config = dict(
    num_hidden_layers=11,
    hidden_size=192,
    num_attention_heads=3,
    num_key_value_heads=3,
    head_dim=64,
    intermediate_size=1152,
    vocab_size=8192,
    hidden_act='gelu',
    norm='layernorm',
    norm_place='pre',
    norm_eps=1e-06,
    positions='learned+rope',
    rope_theta=10000.0,
    rope_fraction=1.0,
    qk_norm=False,
    attn_scale=0.125,
    bias='none',
    tie_word_embeddings=True,
    parallel_block=True,
    init='uniform',
    init_std_qkv=0.02,
    init_std_o=0.0,
    init_std_up=0.02,
    init_std_down=0.0,
    optimizer='adamw',
    learning_rate=0.00154,
    lr_mult_qkv=0.4,
    beta1=0.9,
    beta2=0.98,
    lr_head=0.00626,
    max_grad_norm=1.0,
    warmup_steps=261,
    schedule='wsd',
    decay_fraction=0.68,
    decay_shape='sqrt',
    final_lr_fraction=0.0,
    batch_tokens=16384,
    max_seq_len=256,
    doc_mask=False,
    train_tokens=156000000,
    max_steps=9522,
    dataset='wikipedia_en',
)
Each number is 50 + 10 x the weight over its row's rms, rounded and kept within 0 to 99. Layers, rows and columns count from 0. The size before them is the row's rms in percent of the matrix's.

# layer 4 MLP up, 1152x192, rms 0.086, rows 1063-1135, columns 0-95
097:52 36 38 67 50 48 46 64 48 67 53 43 48 60 41 46 52 50 39 56 48 47 39 47 59 32 34 35 61 57 56 40 57 42 52 32 30 78 33 56 46 47 51 37 66 47 45 33 43 30 39 50 48 31 42 62 43 39 49 53 50 51 54 52 58 58 46 64 48 47 64 52 49 58 54 52 43 51 30 48 45 49 60 40 53 49 53 55 61 58 62 55 28 60 58 67
098:41 45 31 49 53 64 64 45 47 40 49 35 45 58 51 78 57 66 59 68 45 48 42 34 54 42 43 51 52 55 44 53 52 51 40 32 48 48 42 59 47 60 42 39 63 46 39 20 39 43 61 57 50 54 45 62 44 24 54 40 41 50 43 44 44 59 74 65 53 34 66 50 52 57 43 45 43 58 51 59 43 58 45 65 49 44 32 39 50 39 56 44 48 52 46 43
087:43 40 43 62 52 59 58 55 37 52 44 53 55 67 40 63 43 46 62 55 42 55 59 39 65 39 37 50 45 54 50 28 48 24 49 48 47 60 38 56 48 57 50 65 54 53 23 44 47 53 39 53 50 18 54 47 29 31 58 54 44 42 42 76 45 40 58 40 55 33 42 65 49 56 53 41 48 62 34 47 37 46 54 36 69 38 38 59 66 43 56 55 47 43 44 51
093:49 54 53 34 18 50 50 36 45 52 56 36 54 77 48 51 47 65 38 67 48 50 45 33 59 53 50 62 39 38 51 59 45 40 45 59 48 54 41 51 48 53 48 56 57 47 41 52 55 49 51 67 44 51 53 44 43 46 45 52 51 42 55 61 50 46 55 71 64 46 46 45 64 78 42 48 51 55 53 28 35 55 52 60 52 47 51 56 60 23 45 38 36 52 27 46
104:43 59 48 57 52 59 63 50 25 42 55 68 47 59 45 52 54 40 50 50 48 23 50 43 37 54 56 51 36 65 46 49 42 34 52 65 48 40 56 48 44 64 35 79 49 65 62 44 51 76 34 46 41 55 57 56 53 28 40 42 45 30 56 53 49 53 49 30 74 37 46 39 62 55 51 49 52 60 65 46 41 44 40 45 45 55 44 54 39 64 63 39 41 45 52 51
122:48 38 55 54 43 46 39 51 56 74 30 42 43 64 57 52 45 47 59 49 35 59 56 26 56 57 50 41 49 43 34 47 48 43 52 46 52 56 35 53 43 50 59 82 48 50 35 66 47 54 45 63 57 54 46 40 35 58 50 62 40 44 43 62 48 34 55 62 41 45 52 49 58 63 54 41 62 77 56 24 39 46 66 57 48 51 43 67 56 50 57 59 46 45 48 70
108:58 59 44 48 62 59 41 58 44 34 60 41 47 43 59 64 48 47 55 66 44 35 50 40 49 50 49 44 51 57 54 56 54 39 36 58 49 66 38 57 48 56 48 53 34 51 56 34 53 54 40 55 34 50 26 46 35 25 39 50 44 47 56 52 53 43 72 46 57 58 48 51 60 60 48 61 61 66 60 45 53 57 71 52 40 41 61 67 60 53 52 42 49 61 46 47
102:50 38 55 47 50 52 58 45 48 68 43 51 32 56 56 38 41 45 46 61 56 55 41 51 44 21 46 55 48 64 49 51 30 50 57 44 52 45 32 50 60 35 58 50 56 70 41 49 44 49 29 70 45 40 63 59 47 47 48 40 48 53 46 50 42 29 49 51 67 52 77 53 64 42 47 20 62 42 44 63 39 37 44 42 69 33 42 50 58 41 61 40 29 56 69 47
098:35 50 58 72 51 60 44 72 36 67 32 49 39 55 64 48 46 57 60 43 48 34 68 65 62 56 49 45 51 52 40 51 53 38 54 61 35 47 60 45 21 37 53 42 52 67 39 54 45 53 50 39 34 42 48 46 38 48 52 68 43 44 63 58 46 38 44 45 60 59 52 43 39 33 59 65 32 54 51 46 37 56 42 43 63 46 54 52 48 43 55 57 58 54 68 61
111:45 26 42 54 54 47 55 58 53 77 43 45 40 43 53 50 55 43 57 43 46 44 59 40 46 37 53 41 29 49 41 47 57 35 46 35 29 55 46 40 58 63 63 49 50 52 38 48 46 64 34 48 54 37 53 77 43 63 64 67 47 45 69 39 58 51 65 34 57 43 47 40 50 46 49 35 51 49 69 42 36 26 47 34 51 52 33 57 57 49 64 48 47 48 51 62
104:55 64 45 44 41 57 59 61 31 65 37 50 47 56 50 51 47 38 62 47 44 45 35 54 50 49 37 48 35 50 45 60 50 42 48 52 47 46 33 38 50 53 53 73 51 51 52 43 33 44 51 56 54 44 57 70 30 63 54 41 44 51 69 58 37 48 78 24 46 46 44 43 50 61 39 43 42 45 69 42 53 44 53 42 51 44 52 66 57 42 49 39 46 58 74 63
096:60 40 51 34 49 54 44 43 42 44 52 42 60 47 61 48 40 59 46 52 51 49 46 58 37 44 09 46 31 47 52 56 41 48 42 40 51 59 49 54 48 44 61 48 50 57 42 70 61 61 41 42 48 50 53 51 56 39 64 59 30 41 48 44 38 46 50 61 60 39 60 59 46 27 45 46 46 40 34 43 30 44 41 65 53 38 48 47 27 57 65 55 54 52 48 65
105:56 60 43 73 55 58 40 49 41 37 59 38 25 43 46 46 67 58 38 64 49 52 49 47 43 59 48 50 34 48 36 59 44 45 50 40 35 52 31 54 66 34 52 35 39 57 47 42 41 61 40 34 50 43 47 35 35 24 55 62 38 45 57 58 50 51 82 54 49 45 44 44 70 48 48 60 45 64 69 57 42 38 36 42 66 50 50 53 44 50 52 53 21 43 49 59
080:58 44 41 42 47 46 63 51 53 36 42 27 43 51 46 60 47 49 64 53 42 62 55 47 53 37 29 42 40 61 60 58 46 39 53 40 47 54 43 55 57 56 47 48 63 58 56 42 43 44 50 59 39 43 45 43 37 24 54 40 33 33 52 58 45 46 56 52 41 45 53 54 54 49 35 35 47 51 38 48 34 51 48 39 72 39 37 52 43 47 69 52 52 59 49 76
094:46 57 46 44 64 47 53 50 42 49 48 53 42 44 51 42 43 52 51 44 30 44 47 53 45 34 36 58 44 37 58 40 40 53 55 40 51 36 62 55 47 68 34 61 41 57 48 50 54 60 49 63 59 41 38 49 53 22 54 55 36 40 52 52 53 59 49 43 57 53 46 65 53 38 49 56 41 43 38 49 44 47 32 38 65 51 21 49 62 55 58 40 47 29 41 61
105:42 44 28 66 41 48 46 61 43 57 42 50 40 40 74 59 52 57 54 55 46 47 40 52 44 48 45 54 55 51 44 59 40 39 54 42 45 47 57 63 45 42 36 58 46 57 39 41 48 48 67 55 41 38 54 49 27 55 72 55 46 50 41 54 52 61 51 46 47 52 72 55 41 75 45 55 46 52 46 40 26 60 46 58 48 27 51 57 48 29 55 39 58 56 50 37
113:48 55 43 38 35 66 54 50 43 54 42 48 51 53 58 55 46 40 47 52 38 49 52 62 62 48 43 43 39 61 61 33 51 21 56 37 27 51 65 54 51 34 44 53 49 50 54 62 38 47 42 45 44 38 33 61 42 46 51 65 43 49 54 55 52 64 46 53 40 46 54 36 60 51 25 50 49 69 37 61 45 33 66 40 47 48 62 68 43 49 60 59 36 33 59 75
105:53 35 33 43 34 42 55 55 24 47 62 38 48 65 57 57 54 62 61 66 41 53 60 58 43 52 28 55 56 40 22 12 47 54 56 62 60 44 53 57 39 60 50 45 60 64 49 46 47 45 70 54 48 54 55 60 49 46 75 38 34 38 67 56 34 28 48 48 62 40 48 76 63 55 58 35 47 41 52 44 43 32 52 46 54 49 46 53 51 50 55 41 52 47 53 54
091:45 55 54 55 58 51 54 49 49 36 38 60 48 54 55 49 54 27 53 52 43 53 63 52 44 58 47 59 44 41 48 63 47 45 62 49 45 33 23 55 41 55 43 58 37 59 33 58 40 58 42 58 45 59 45 59 37 44 39 57 49 55 59 83 49 42 69 22 69 54 60 55 42 54 56 46 55 47 40 51 38 51 49 50 48 52 51 53 56 53 48 31 37 49 76 68
109:54 58 54 54 62 50 43 54 51 63 39 45 32 46 42 51 45 27 54 51 42 51 42 50 46 48 45 43 45 46 53 57 38 55 54 48 47 53 54 52 41 45 61 59 50 64 52 58 37 47 42 48 67 20 40 55 42 44 47 60 52 37 38 40 70 42 58 66 65 53 45 60 41 53 55 33 58 43 45 51 41 54 41 28 54 53 19 55 45 48 72 46 59 28 55 47
087:54 42 43 51 53 60 51 62 37 53 50 52 25 53 60 57 47 39 38 51 55 40 60 56 35 36 42 45 46 66 55 55 44 45 58 36 44 41 43 56 55 45 45 48 51 59 32 21 59 57 43 62 41 25 46 56 37 42 58 50 38 47 47 58 40 40 65 37 41 44 70 61 55 42 42 39 43 50 43 56 42 35 52 44 54 35 34 50 43 49 64 41 42 58 58 62
098:49 48 54 67 52 55 40 51 42 37 36 26 53 47 51 74 45 37 58 74 58 41 49 54 37 35 53 50 44 42 45 71 49 53 56 42 46 55 55 63 45 47 59 57 33 62 26 48 34 51 60 48 37 41 56 56 51 34 68 63 46 37 34 51 65 67 53 64 53 38 59 44 61 35 53 66 57 40 56 63 51 43 47 44 43 41 44 56 26 28 54 50 47 40 52 47
090:55 49 54 60 61 60 39 47 58 41 37 31 42 36 59 59 41 57 33 73 45 51 47 42 49 52 47 48 50 45 71 63 42 39 44 47 33 52 37 58 25 39 62 46 56 54 58 48 40 45 57 60 46 53 38 37 46 41 42 53 34 40 47 66 51 25 70 55 68 56 60 56 43 54 49 38 43 62 61 39 42 52 37 52 41 44 22 60 57 55 61 49 49 50 59 59
102:60 43 59 48 28 58 46 49 56 49 36 46 58 55 64 59 37 48 52 49 37 47 51 41 50 59 47 46 51 55 62 35 22 24 60 47 31 61 31 60 52 45 57 44 63 61 52 49 52 67 21 78 38 41 43 37 57 46 53 65 39 53 45 67 43 28 59 34 67 36 49 64 46 51 35 37 55 75 42 30 36 46 46 56 57 54 52 49 54 57 47 60 52 45 41 50
100:48 48 43 77 54 61 59 54 54 72 49 49 31 37 51 45 40 41 38 51 68 63 44 71 35 41 40 49 57 61 52 39 50 51 42 48 19 37 41 39 53 44 65 49 38 54 48 26 46 44 44 59 49 34 59 53 44 47 47 54 47 45 58 47 51 62 46 59 49 62 68 54 58 39 47 52 46 48 53 43 52 45 48 34 51 50 35 57 57 50 68 43 49 59 54 49
107:67 26 51 55 56 70 60 57 52 71 36 49 33 53 52 45 46 56 55 47 46 50 68 50 64 43 46 41 53 50 48 51 55 61 34 51 49 55 44 62 38 34 40 66 47 49 52 32 48 34 49 58 48 46 37 61 39 45 49 59 51 45 48 59 44 61 59 54 42 47 68 58 61 60 48 75 40 60 59 38 52 52 44 65 50 37 50 57 59 45 52 52 43 56 53 54
087:38 55 32 49 38 49 74 50 63 47 40 53 50 65 56 48 61 62 48 60 49 53 48 50 39 45 39 63 46 59 34 51 53 44 33 31 45 45 32 37 52 70 50 62 61 48 37 43 41 49 63 54 50 51 45 52 50 39 47 31 58 53 65 57 34 47 66 48 38 53 55 56 58 60 32 29 48 48 60 58 48 52 47 46 48 50 46 58 41 41 45 51 56 59 70 63
119:50 37 36 56 38 66 32 48 48 66 49 49 39 62 54 44 24 58 52 58 51 52 49 33 61 46 47 38 57 60 54 31 46 48 51 50 31 51 48 58 46 31 47 54 61 51 37 45 34 52 39 51 58 50 31 44 47 47 40 69 47 49 50 62 62 51 58 62 55 39 59 58 34 55 42 50 66 53 60 57 51 44 48 46 48 55 40 42 63 41 56 47 54 45 44 54
098:34 50 28 40 24 54 52 68 56 54 46 49 50 62 47 62 61 30 60 68 43 51 44 47 49 46 49 62 42 51 32 35 46 54 42 53 46 44 51 74 61 59 43 59 50 47 42 37 64 51 63 68 45 41 38 48 50 57 71 52 37 48 40 53 71 35 51 45 50 50 53 45 53 63 45 44 43 64 58 45 60 54 49 20 56 54 46 57 53 31 42 47 46 46 51 60
100:34 38 45 47 45 55 45 67 52 56 52 46 44 50 54 67 51 62 57 56 47 50 53 44 56 57 53 53 38 64 49 57 47 22 51 47 43 52 44 53 45 56 49 51 40 52 43 44 44 57 36 53 41 46 52 46 41 42 36 40 43 51 52 68 55 50 64 61 41 40 61 46 41 44 58 56 58 70 69 50 35 47 63 51 44 23 34 43 46 39 49 45 61 60 61 39
110:47 61 49 53 52 54 42 65 59 53 33 37 58 53 58 54 35 42 56 70 52 40 58 44 62 53 42 43 46 51 51 45 51 53 33 48 55 49 25 38 40 62 43 60 24 50 37 41 48 39 37 67 41 47 38 42 43 32 61 49 25 40 60 53 45 51 74 49 47 35 42 62 45 61 60 57 64 41 54 44 37 60 54 44 56 49 45 68 41 39 53 51 57 31 71 62
106:55 48 36 45 51 68 55 59 37 57 35 26 48 44 49 44 49 28 52 58 42 46 61 38 42 43 29 48 64 57 47 40 52 51 57 39 49 62 52 48 32 63 42 62 64 46 54 35 46 41 45 67 56 43 26 52 49 44 62 69 35 54 63 51 52 30 53 46 65 40 61 42 50 66 40 44 52 71 63 54 41 53 39 40 68 55 53 72 42 48 48 53 44 44 46 66
113:58 41 42 57 54 42 58 65 36 49 32 51 36 59 42 47 41 54 55 58 57 29 46 33 41 43 48 52 44 52 61 66 47 44 54 43 45 50 43 65 48 42 52 51 51 48 36 50 37 53 38 56 42 49 33 51 45 27 37 54 39 49 47 62 51 45 76 51 67 35 64 64 53 51 46 34 49 54 33 57 42 47 44 52 44 47 55 61 56 54 51 50 47 55 54 58
104:48 48 58 51 40 85 52 66 68 46 40 46 59 51 40 49 51 52 50 53 52 60 63 22 66 65 38 52 40 24 39 42 53 62 43 52 57 44 55 49 40 72 34 53 28 50 46 46 71 35 35 78 42 53 32 51 43 51 53 49 42 46 57 46 43 40 58 51 54 47 53 64 42 79 46 48 74 46 58 47 43 55 45 41 61 52 45 47 60 44 51 53 53 47 54 60
104:41 43 52 62 52 54 51 47 49 55 52 55 37 46 35 63 50 59 58 50 44 42 55 47 44 52 60 52 41 52 36 60 52 40 35 39 54 51 37 74 52 87 61 74 45 51 48 35 61 51 43 46 49 38 50 61 51 42 48 37 60 43 52 51 35 22 74 51 50 36 41 59 59 53 48 40 67 55 71 30 53 35 44 40 48 45 32 46 52 52 58 46 38 60 47 46
103:65 65 48 56 46 68 49 51 51 65 36 41 37 46 45 54 37 28 47 46 58 47 35 52 55 50 39 45 53 48 40 46 38 51 42 49 57 59 27 44 57 45 46 33 49 64 57 44 40 52 54 53 53 45 37 47 41 35 63 65 46 43 48 50 59 38 72 57 48 50 49 55 65 44 45 60 47 49 36 52 46 60 38 47 70 49 31 56 49 36 48 54 39 48 71 54
110:46 51 48 62 39 53 48 62 54 63 58 45 46 52 50 50 50 54 46 62 51 56 56 52 50 46 51 45 45 30 40 48 51 37 36 43 42 41 50 66 38 52 55 44 52 51 49 53 57 60 47 47 37 49 51 55 49 34 50 58 36 41 48 44 35 34 56 52 54 54 59 68 55 47 62 41 39 58 61 33 27 45 52 45 67 53 49 60 51 39 61 45 21 54 58 56
097:55 58 62 55 64 60 35 55 46 38 42 41 41 31 50 45 51 51 50 50 44 47 44 49 48 44 58 46 50 52 48 34 38 52 56 49 39 57 40 42 57 55 48 53 45 53 29 50 43 57 59 56 48 56 45 56 41 09 46 72 53 53 64 55 53 47 66 31 57 46 51 74 54 65 48 62 53 66 73 46 50 42 65 48 42 26 48 61 57 55 46 52 31 40 69 52
100:48 59 61 39 53 62 52 40 56 51 51 41 43 69 44 57 36 48 52 65 36 63 66 37 49 40 49 58 41 37 57 42 43 29 58 28 30 41 40 70 57 42 56 51 68 59 55 47 44 43 33 68 56 31 48 43 41 34 41 40 51 38 43 62 57 35 56 56 64 56 45 42 46 53 54 48 52 54 47 56 52 42 44 42 62 61 51 57 51 39 63 39 25 36 53 71
091:35 42 54 35 44 57 56 60 55 67 63 56 34 59 56 44 46 54 60 52 42 38 68 63 55 50 47 55 42 57 50 37 53 45 55 53 54 53 61 62 56 50 35 35 32 52 43 52 71 51 47 56 61 26 49 54 45 56 57 47 50 55 66 39 36 40 64 28 52 45 60 39 57 32 52 42 51 45 55 37 45 40 44 39 56 49 25 70 45 45 48 45 56 53 52 55
097:35 54 36 49 52 72 52 59 48 58 30 57 25 52 34 62 45 38 69 48 34 48 53 57 55 42 49 52 34 61 56 31 47 41 58 57 55 48 56 43 55 59 56 62 44 69 41 44 61 45 77 63 52 55 39 48 52 49 56 43 50 34 50 54 50 54 51 38 49 34 45 51 34 53 53 42 36 48 70 27 32 53 61 30 61 56 22 55 65 53 55 48 57 37 65 46
108:49 41 35 43 36 51 51 54 55 54 39 43 55 53 43 41 27 42 78 42 69 36 47 44 50 47 40 44 52 39 56 40 52 63 44 47 40 40 49 69 49 49 44 78 37 56 43 43 60 40 50 44 54 40 37 64 49 52 65 68 38 44 42 54 67 42 62 41 54 46 52 48 43 63 52 51 73 44 29 21 46 66 49 31 52 58 33 62 52 45 56 47 53 45 58 59
106:72 31 49 42 35 67 52 63 60 52 34 52 38 47 73 59 48 30 49 70 37 56 47 38 51 42 35 53 28 51 68 45 39 48 45 50 54 55 38 53 52 38 52 62 65 54 41 47 51 51 45 53 57 38 45 42 36 40 59 51 46 52 54 57 54 34 63 41 61 38 61 71 46 43 43 39 52 56 43 61 35 46 47 42 72 50 36 53 58 49 47 56 49 55 53 48
112:55 59 49 60 30 57 41 57 43 48 39 48 49 60 55 52 69 55 54 63 50 31 52 51 72 45 44 44 27 32 48 74 48 47 46 57 61 55 38 55 38 55 29 48 39 47 56 57 43 38 40 61 38 55 33 49 41 56 66 45 31 43 53 54 52 39 51 42 50 46 56 56 51 54 37 55 36 51 61 34 29 57 61 48 42 44 57 65 61 41 52 68 50 52 62 60
127:44 50 33 57 29 55 54 63 47 65 47 53 45 66 60 51 46 63 63 54 42 51 54 43 51 55 44 51 51 54 43 59 36 50 60 50 45 48 53 37 63 48 38 47 54 63 34 48 41 66 44 44 45 48 34 45 35 37 64 61 22 52 46 50 56 47 49 39 54 32 52 54 42 47 42 47 57 52 55 40 36 30 56 57 70 55 49 58 48 34 52 49 32 45 65 81
125:39 62 33 61 46 74 41 46 35 58 47 44 55 69 42 67 45 52 73 54 59 53 64 44 56 55 44 52 55 43 46 49 58 34 50 54 47 52 65 42 46 56 48 57 43 57 54 46 43 52 54 43 52 44 46 57 49 45 38 68 44 30 62 69 70 40 55 55 61 50 31 49 33 65 49 53 49 51 66 55 47 50 39 46 56 50 52 57 45 40 57 41 42 34 52 51
076:51 48 33 56 52 66 67 53 42 50 45 35 39 58 62 56 43 47 63 50 45 52 34 52 62 51 27 47 51 37 45 43 50 35 51 66 41 56 33 53 34 58 46 43 44 59 45 42 51 31 61 39 56 32 58 43 32 46 51 46 34 36 52 62 42 38 52 47 49 46 54 50 31 57 58 34 51 66 33 45 38 59 47 38 64 28 32 60 68 48 64 43 38 31 54 53
105:44 42 41 51 47 43 50 64 61 68 35 44 55 62 51 46 49 51 58 44 49 47 57 40 42 54 44 54 44 45 63 29 47 67 50 46 52 40 49 70 48 39 35 47 31 52 39 56 56 63 47 53 48 42 30 41 24 49 46 67 40 52 72 63 63 55 63 45 61 43 55 29 66 64 51 27 50 37 41 47 42 47 46 31 45 53 56 60 63 37 49 40 62 42 42 43
108:62 47 46 47 40 43 37 53 48 42 49 52 49 74 69 39 35 50 64 58 38 46 56 55 61 40 36 51 40 35 43 49 40 45 58 39 52 38 57 64 35 36 49 62 49 57 34 47 34 64 62 49 45 29 62 48 37 48 58 62 46 47 61 64 55 42 51 46 78 64 65 43 42 60 52 67 54 50 34 44 30 70 59 47 41 37 60 48 58 50 52 31 37 51 46 51
099:37 45 47 67 47 67 68 77 51 36 35 59 45 44 53 49 38 40 33 53 61 45 69 46 49 63 50 50 50 50 48 51 51 61 54 34 55 64 48 53 47 69 46 39 54 47 58 43 54 69 28 61 26 48 36 39 49 57 55 65 53 50 57 66 45 38 55 42 51 58 57 60 49 49 52 32 60 59 64 34 47 51 27 39 56 50 56 57 51 59 53 51 35 56 59 63
079:60 45 31 53 62 53 42 57 38 42 48 29 57 65 41 54 51 48 66 48 49 52 52 63 76 39 32 42 40 43 47 44 45 39 37 49 45 38 46 51 43 48 46 52 43 59 22 41 51 47 49 51 45 36 49 39 33 35 61 35 45 42 45 73 55 59 67 42 58 49 71 65 53 62 52 41 40 50 36 51 48 55 52 41 62 39 37 50 60 51 64 44 60 59 43 44
105:43 53 45 48 40 57 44 49 37 62 25 55 46 74 62 48 43 43 51 56 50 56 67 33 46 58 39 51 51 49 51 37 50 45 52 45 50 56 54 52 48 62 44 70 46 58 41 53 40 51 47 49 57 24 60 47 37 51 48 76 48 50 62 54 52 48 47 51 40 41 52 31 67 44 54 60 47 53 57 30 49 49 64 36 54 41 47 69 59 43 53 53 56 33 41 57
091:53 44 49 63 47 54 59 47 59 46 38 50 34 38 52 68 50 46 51 56 53 46 42 55 53 47 39 53 37 56 54 47 52 41 43 54 37 42 35 69 50 60 41 59 51 55 50 55 66 53 54 45 43 51 36 40 42 34 51 47 43 49 52 38 40 44 69 34 44 57 52 54 63 44 56 49 40 47 53 62 42 62 50 41 59 44 40 55 56 61 47 57 43 53 77 43
113:51 50 37 45 20 46 66 63 53 49 38 35 60 64 55 53 46 43 57 66 56 34 62 50 51 52 36 43 41 50 44 40 50 48 54 40 54 51 61 73 54 41 53 47 46 53 62 40 57 43 46 66 42 38 47 58 44 48 60 56 38 32 47 48 37 33 61 40 51 37 45 53 40 49 53 26 47 48 58 48 47 56 38 40 46 48 31 55 48 53 67 39 47 41 51 57
104:65 54 36 48 62 51 54 52 39 51 54 55 56 43 45 53 45 49 54 41 42 29 40 47 57 23 50 34 50 63 61 32 50 44 33 62 55 50 55 60 45 56 47 80 41 48 34 33 65 59 51 63 40 52 36 36 46 29 52 49 46 51 54 58 48 45 62 65 61 43 52 54 44 58 61 50 54 63 43 42 46 56 60 47 47 38 47 52 60 60 54 51 61 42 33 50
116:53 41 51 39 56 53 56 47 51 56 29 50 48 60 41 42 51 45 52 52 60 58 69 61 56 45 33 44 47 47 40 43 45 57 42 20 53 46 38 62 65 52 43 47 33 53 39 14 33 54 37 44 50 29 41 53 38 42 44 63 29 53 56 60 54 33 70 43 53 55 43 43 60 62 50 51 50 41 46 56 58 52 34 49 61 53 49 62 59 47 57 50 44 45 72 50
094:54 44 44 45 52 56 54 52 49 62 55 37 47 54 41 53 48 60 52 50 56 48 54 46 45 46 50 41 54 51 55 60 52 51 34 38 69 38 50 58 41 83 42 53 63 43 45 35 50 54 56 57 24 59 31 43 57 32 44 38 57 44 48 54 47 37 60 63 51 41 65 58 51 67 55 54 52 43 50 52 46 38 58 50 71 47 55 46 37 59 53 45 57 50 49 51
107:63 70 53 52 59 53 40 46 43 41 52 41 47 61 57 59 49 38 50 60 35 42 46 52 37 57 39 42 39 50 45 48 55 41 51 58 55 53 57 50 51 51 43 45 44 58 36 45 58 43 43 46 49 53 45 57 33 41 56 69 48 42 48 56 49 53 56 46 59 37 50 46 60 53 38 59 53 60 40 50 37 33 63 37 54 33 60 46 36 47 58 48 42 41 42 47
077:42 47 47 50 56 51 62 57 35 48 46 42 45 48 44 60 47 33 62 58 45 52 52 44 59 33 41 49 45 42 49 46 49 25 43 51 47 49 47 53 43 56 69 55 50 52 47 42 46 64 36 49 47 46 43 57 32 39 54 52 39 42 48 78 48 61 72 36 48 47 59 64 54 52 44 35 35 58 52 34 33 42 56 47 52 39 43 65 47 37 63 51 46 38 46 64
096:60 48 26 31 53 45 62 53 55 62 49 55 41 63 65 43 58 59 52 60 27 57 50 41 56 46 46 52 38 59 61 46 34 53 45 45 54 49 47 65 48 70 34 35 48 48 31 59 53 62 60 59 47 29 40 36 50 23 59 36 17 51 61 51 49 51 69 34 55 50 70 37 54 46 56 34 36 35 41 56 48 50 52 41 50 49 49 49 57 60 49 51 66 48 51 60
115:52 56 52 41 46 50 37 58 39 60 43 50 50 54 44 58 38 41 60 50 49 51 41 52 58 31 47 44 42 37 43 38 46 42 43 55 51 57 51 49 52 58 50 50 41 51 45 37 53 40 52 54 53 50 51 66 45 44 62 65 40 50 40 56 61 34 49 45 63 55 52 71 46 56 54 50 46 70 44 26 39 48 54 50 57 49 39 63 58 35 57 56 52 51 48 84
098:48 61 46 55 61 52 53 57 36 66 41 72 30 50 64 45 66 60 48 46 27 54 67 34 43 35 50 54 38 67 28 54 40 49 54 48 44 36 50 62 48 47 40 51 36 56 55 50 53 62 52 56 44 53 49 45 44 51 62 43 54 53 63 55 45 32 41 44 54 62 62 45 61 44 41 56 46 53 51 41 34 59 49 52 46 39 56 64 45 46 51 45 57 42 41 48
088:49 42 43 44 31 62 57 48 51 42 35 39 62 61 44 66 51 61 47 58 42 61 83 29 52 49 42 59 45 46 34 33 50 40 45 36 56 45 36 62 45 46 52 41 44 45 47 63 41 58 52 69 60 59 64 55 39 52 54 49 46 44 30 59 43 34 62 52 48 42 41 70 43 50 46 45 41 40 59 34 57 40 35 66 62 58 41 42 65 36 60 46 37 46 36 59
099:48 61 38 51 63 39 61 55 52 42 58 52 51 52 40 60 63 41 44 82 59 54 48 31 50 50 54 43 23 51 49 51 53 55 43 42 53 67 49 55 68 70 44 55 53 50 47 51 70 51 48 60 51 37 52 50 43 44 63 18 36 41 50 39 33 54 74 41 51 32 45 64 54 36 60 40 65 39 58 45 56 45 49 53 49 39 58 55 30 53 60 55 47 45 44 52
114:49 69 43 45 37 66 42 54 28 61 51 47 48 54 55 61 41 45 50 50 34 44 58 44 67 30 54 44 53 48 44 53 51 49 47 52 44 66 58 59 50 49 47 37 50 59 40 61 52 37 47 54 54 43 37 53 35 61 55 35 48 44 51 70 52 23 56 46 58 41 53 40 42 40 57 34 68 59 48 51 42 56 47 31 51 45 59 57 45 39 71 52 47 36 38 50
100:46 51 52 44 48 55 52 50 38 47 45 52 40 52 41 52 37 31 53 51 51 26 60 52 43 55 52 42 30 73 61 31 44 40 54 54 54 53 43 57 54 58 51 75 54 53 54 43 68 48 47 55 32 51 45 30 47 40 37 43 49 44 47 69 42 31 60 34 47 36 60 46 54 53 42 49 58 76 49 37 39 48 54 50 70 53 57 52 49 51 62 55 54 51 41 58
103:42 40 53 69 30 50 56 44 46 60 45 40 58 45 49 52 62 39 61 64 59 56 46 43 38 54 41 54 47 35 43 56 55 54 45 38 61 57 47 66 50 66 46 79 40 43 43 47 48 43 60 58 33 40 67 65 36 52 46 57 47 53 57 46 46 45 45 70 61 61 66 53 56 63 49 50 56 44 48 35 39 63 59 28 49 39 21 55 58 41 53 33 41 61 51 39
117:46 47 27 51 52 56 60 58 43 51 54 56 54 55 46 53 52 54 48 44 40 56 58 39 56 35 42 45 46 45 45 39 41 27 37 45 35 56 31 56 61 60 39 62 69 54 48 45 58 59 46 52 49 40 55 58 45 50 73 49 52 46 46 55 44 47 57 53 53 50 73 60 50 53 43 40 48 69 39 49 29 63 56 51 66 42 39 41 60 34 53 50 40 56 43 43
098:49 23 41 56 51 67 73 66 54 53 35 50 49 54 44 52 32 53 65 49 58 54 53 58 50 57 44 47 65 67 55 40 47 69 41 48 57 52 35 57 56 36 32 54 48 53 35 61 46 52 50 50 54 19 56 46 44 43 46 44 44 45 43 51 45 55 64 54 36 42 67 51 63 50 44 52 61 47 34 63 53 50 44 42 61 43 44 38 44 34 51 46 52 52 57 45
107:57 71 36 52 45 53 64 61 29 47 59 54 32 65 52 52 67 42 40 57 47 37 45 53 39 43 50 33 50 64 55 57 42 32 47 62 39 41 40 58 44 47 36 45 73 58 51 49 47 47 61 50 48 39 37 45 47 37 59 47 30 37 60 50 53 58 49 42 48 45 63 39 46 42 50 52 33 40 47 55 51 41 66 33 49 48 49 52 49 61 67 61 42 36 66 76
077:40 39 52 55 41 58 59 84 34 50 40 39 34 51 49 66 56 39 59 66 45 52 51 29 43 50 38 67 37 30 53 54 62 38 59 49 52 55 42 52 43 37 51 42 41 50 45 50 53 48 46 66 54 39 40 52 36 40 55 33 39 36 44 53 40 53 59 35 55 51 55 57 40 43 61 52 35 59 64 44 38 43 55 44 49 34 42 60 42 33 56 46 47 52 43 62
104:45 58 51 64 48 49 50 58 40 65 41 40 63 61 39 57 43 51 55 70 40 40 76 57 52 59 47 43 51 57 49 27 53 34 64 31 60 72 55 39 55 53 39 51 35 54 47 35 42 45 45 55 49 45 53 54 37 41 47 60 47 52 40 49 55 50 51 65 54 46 46 66 47 58 35 65 58 63 53 56 53 48 57 62 60 39 60 68 40 29 58 53 37 57 64 38
098:46 54 65 44 48 68 44 50 41 48 35 42 57 55 40 55 52 53 48 47 44 43 38 54 58 49 53 51 50 49 52 47 51 50 50 40 51 39 40 54 59 48 43 42 25 48 21 44 51 46 39 40 53 57 47 67 40 44 62 44 40 40 58 51 29 49 68 45 42 45 38 49 55 50 60 15 68 59 50 39 44 40 38 57 58 46 37 63 64 44 54 49 28 52 74 54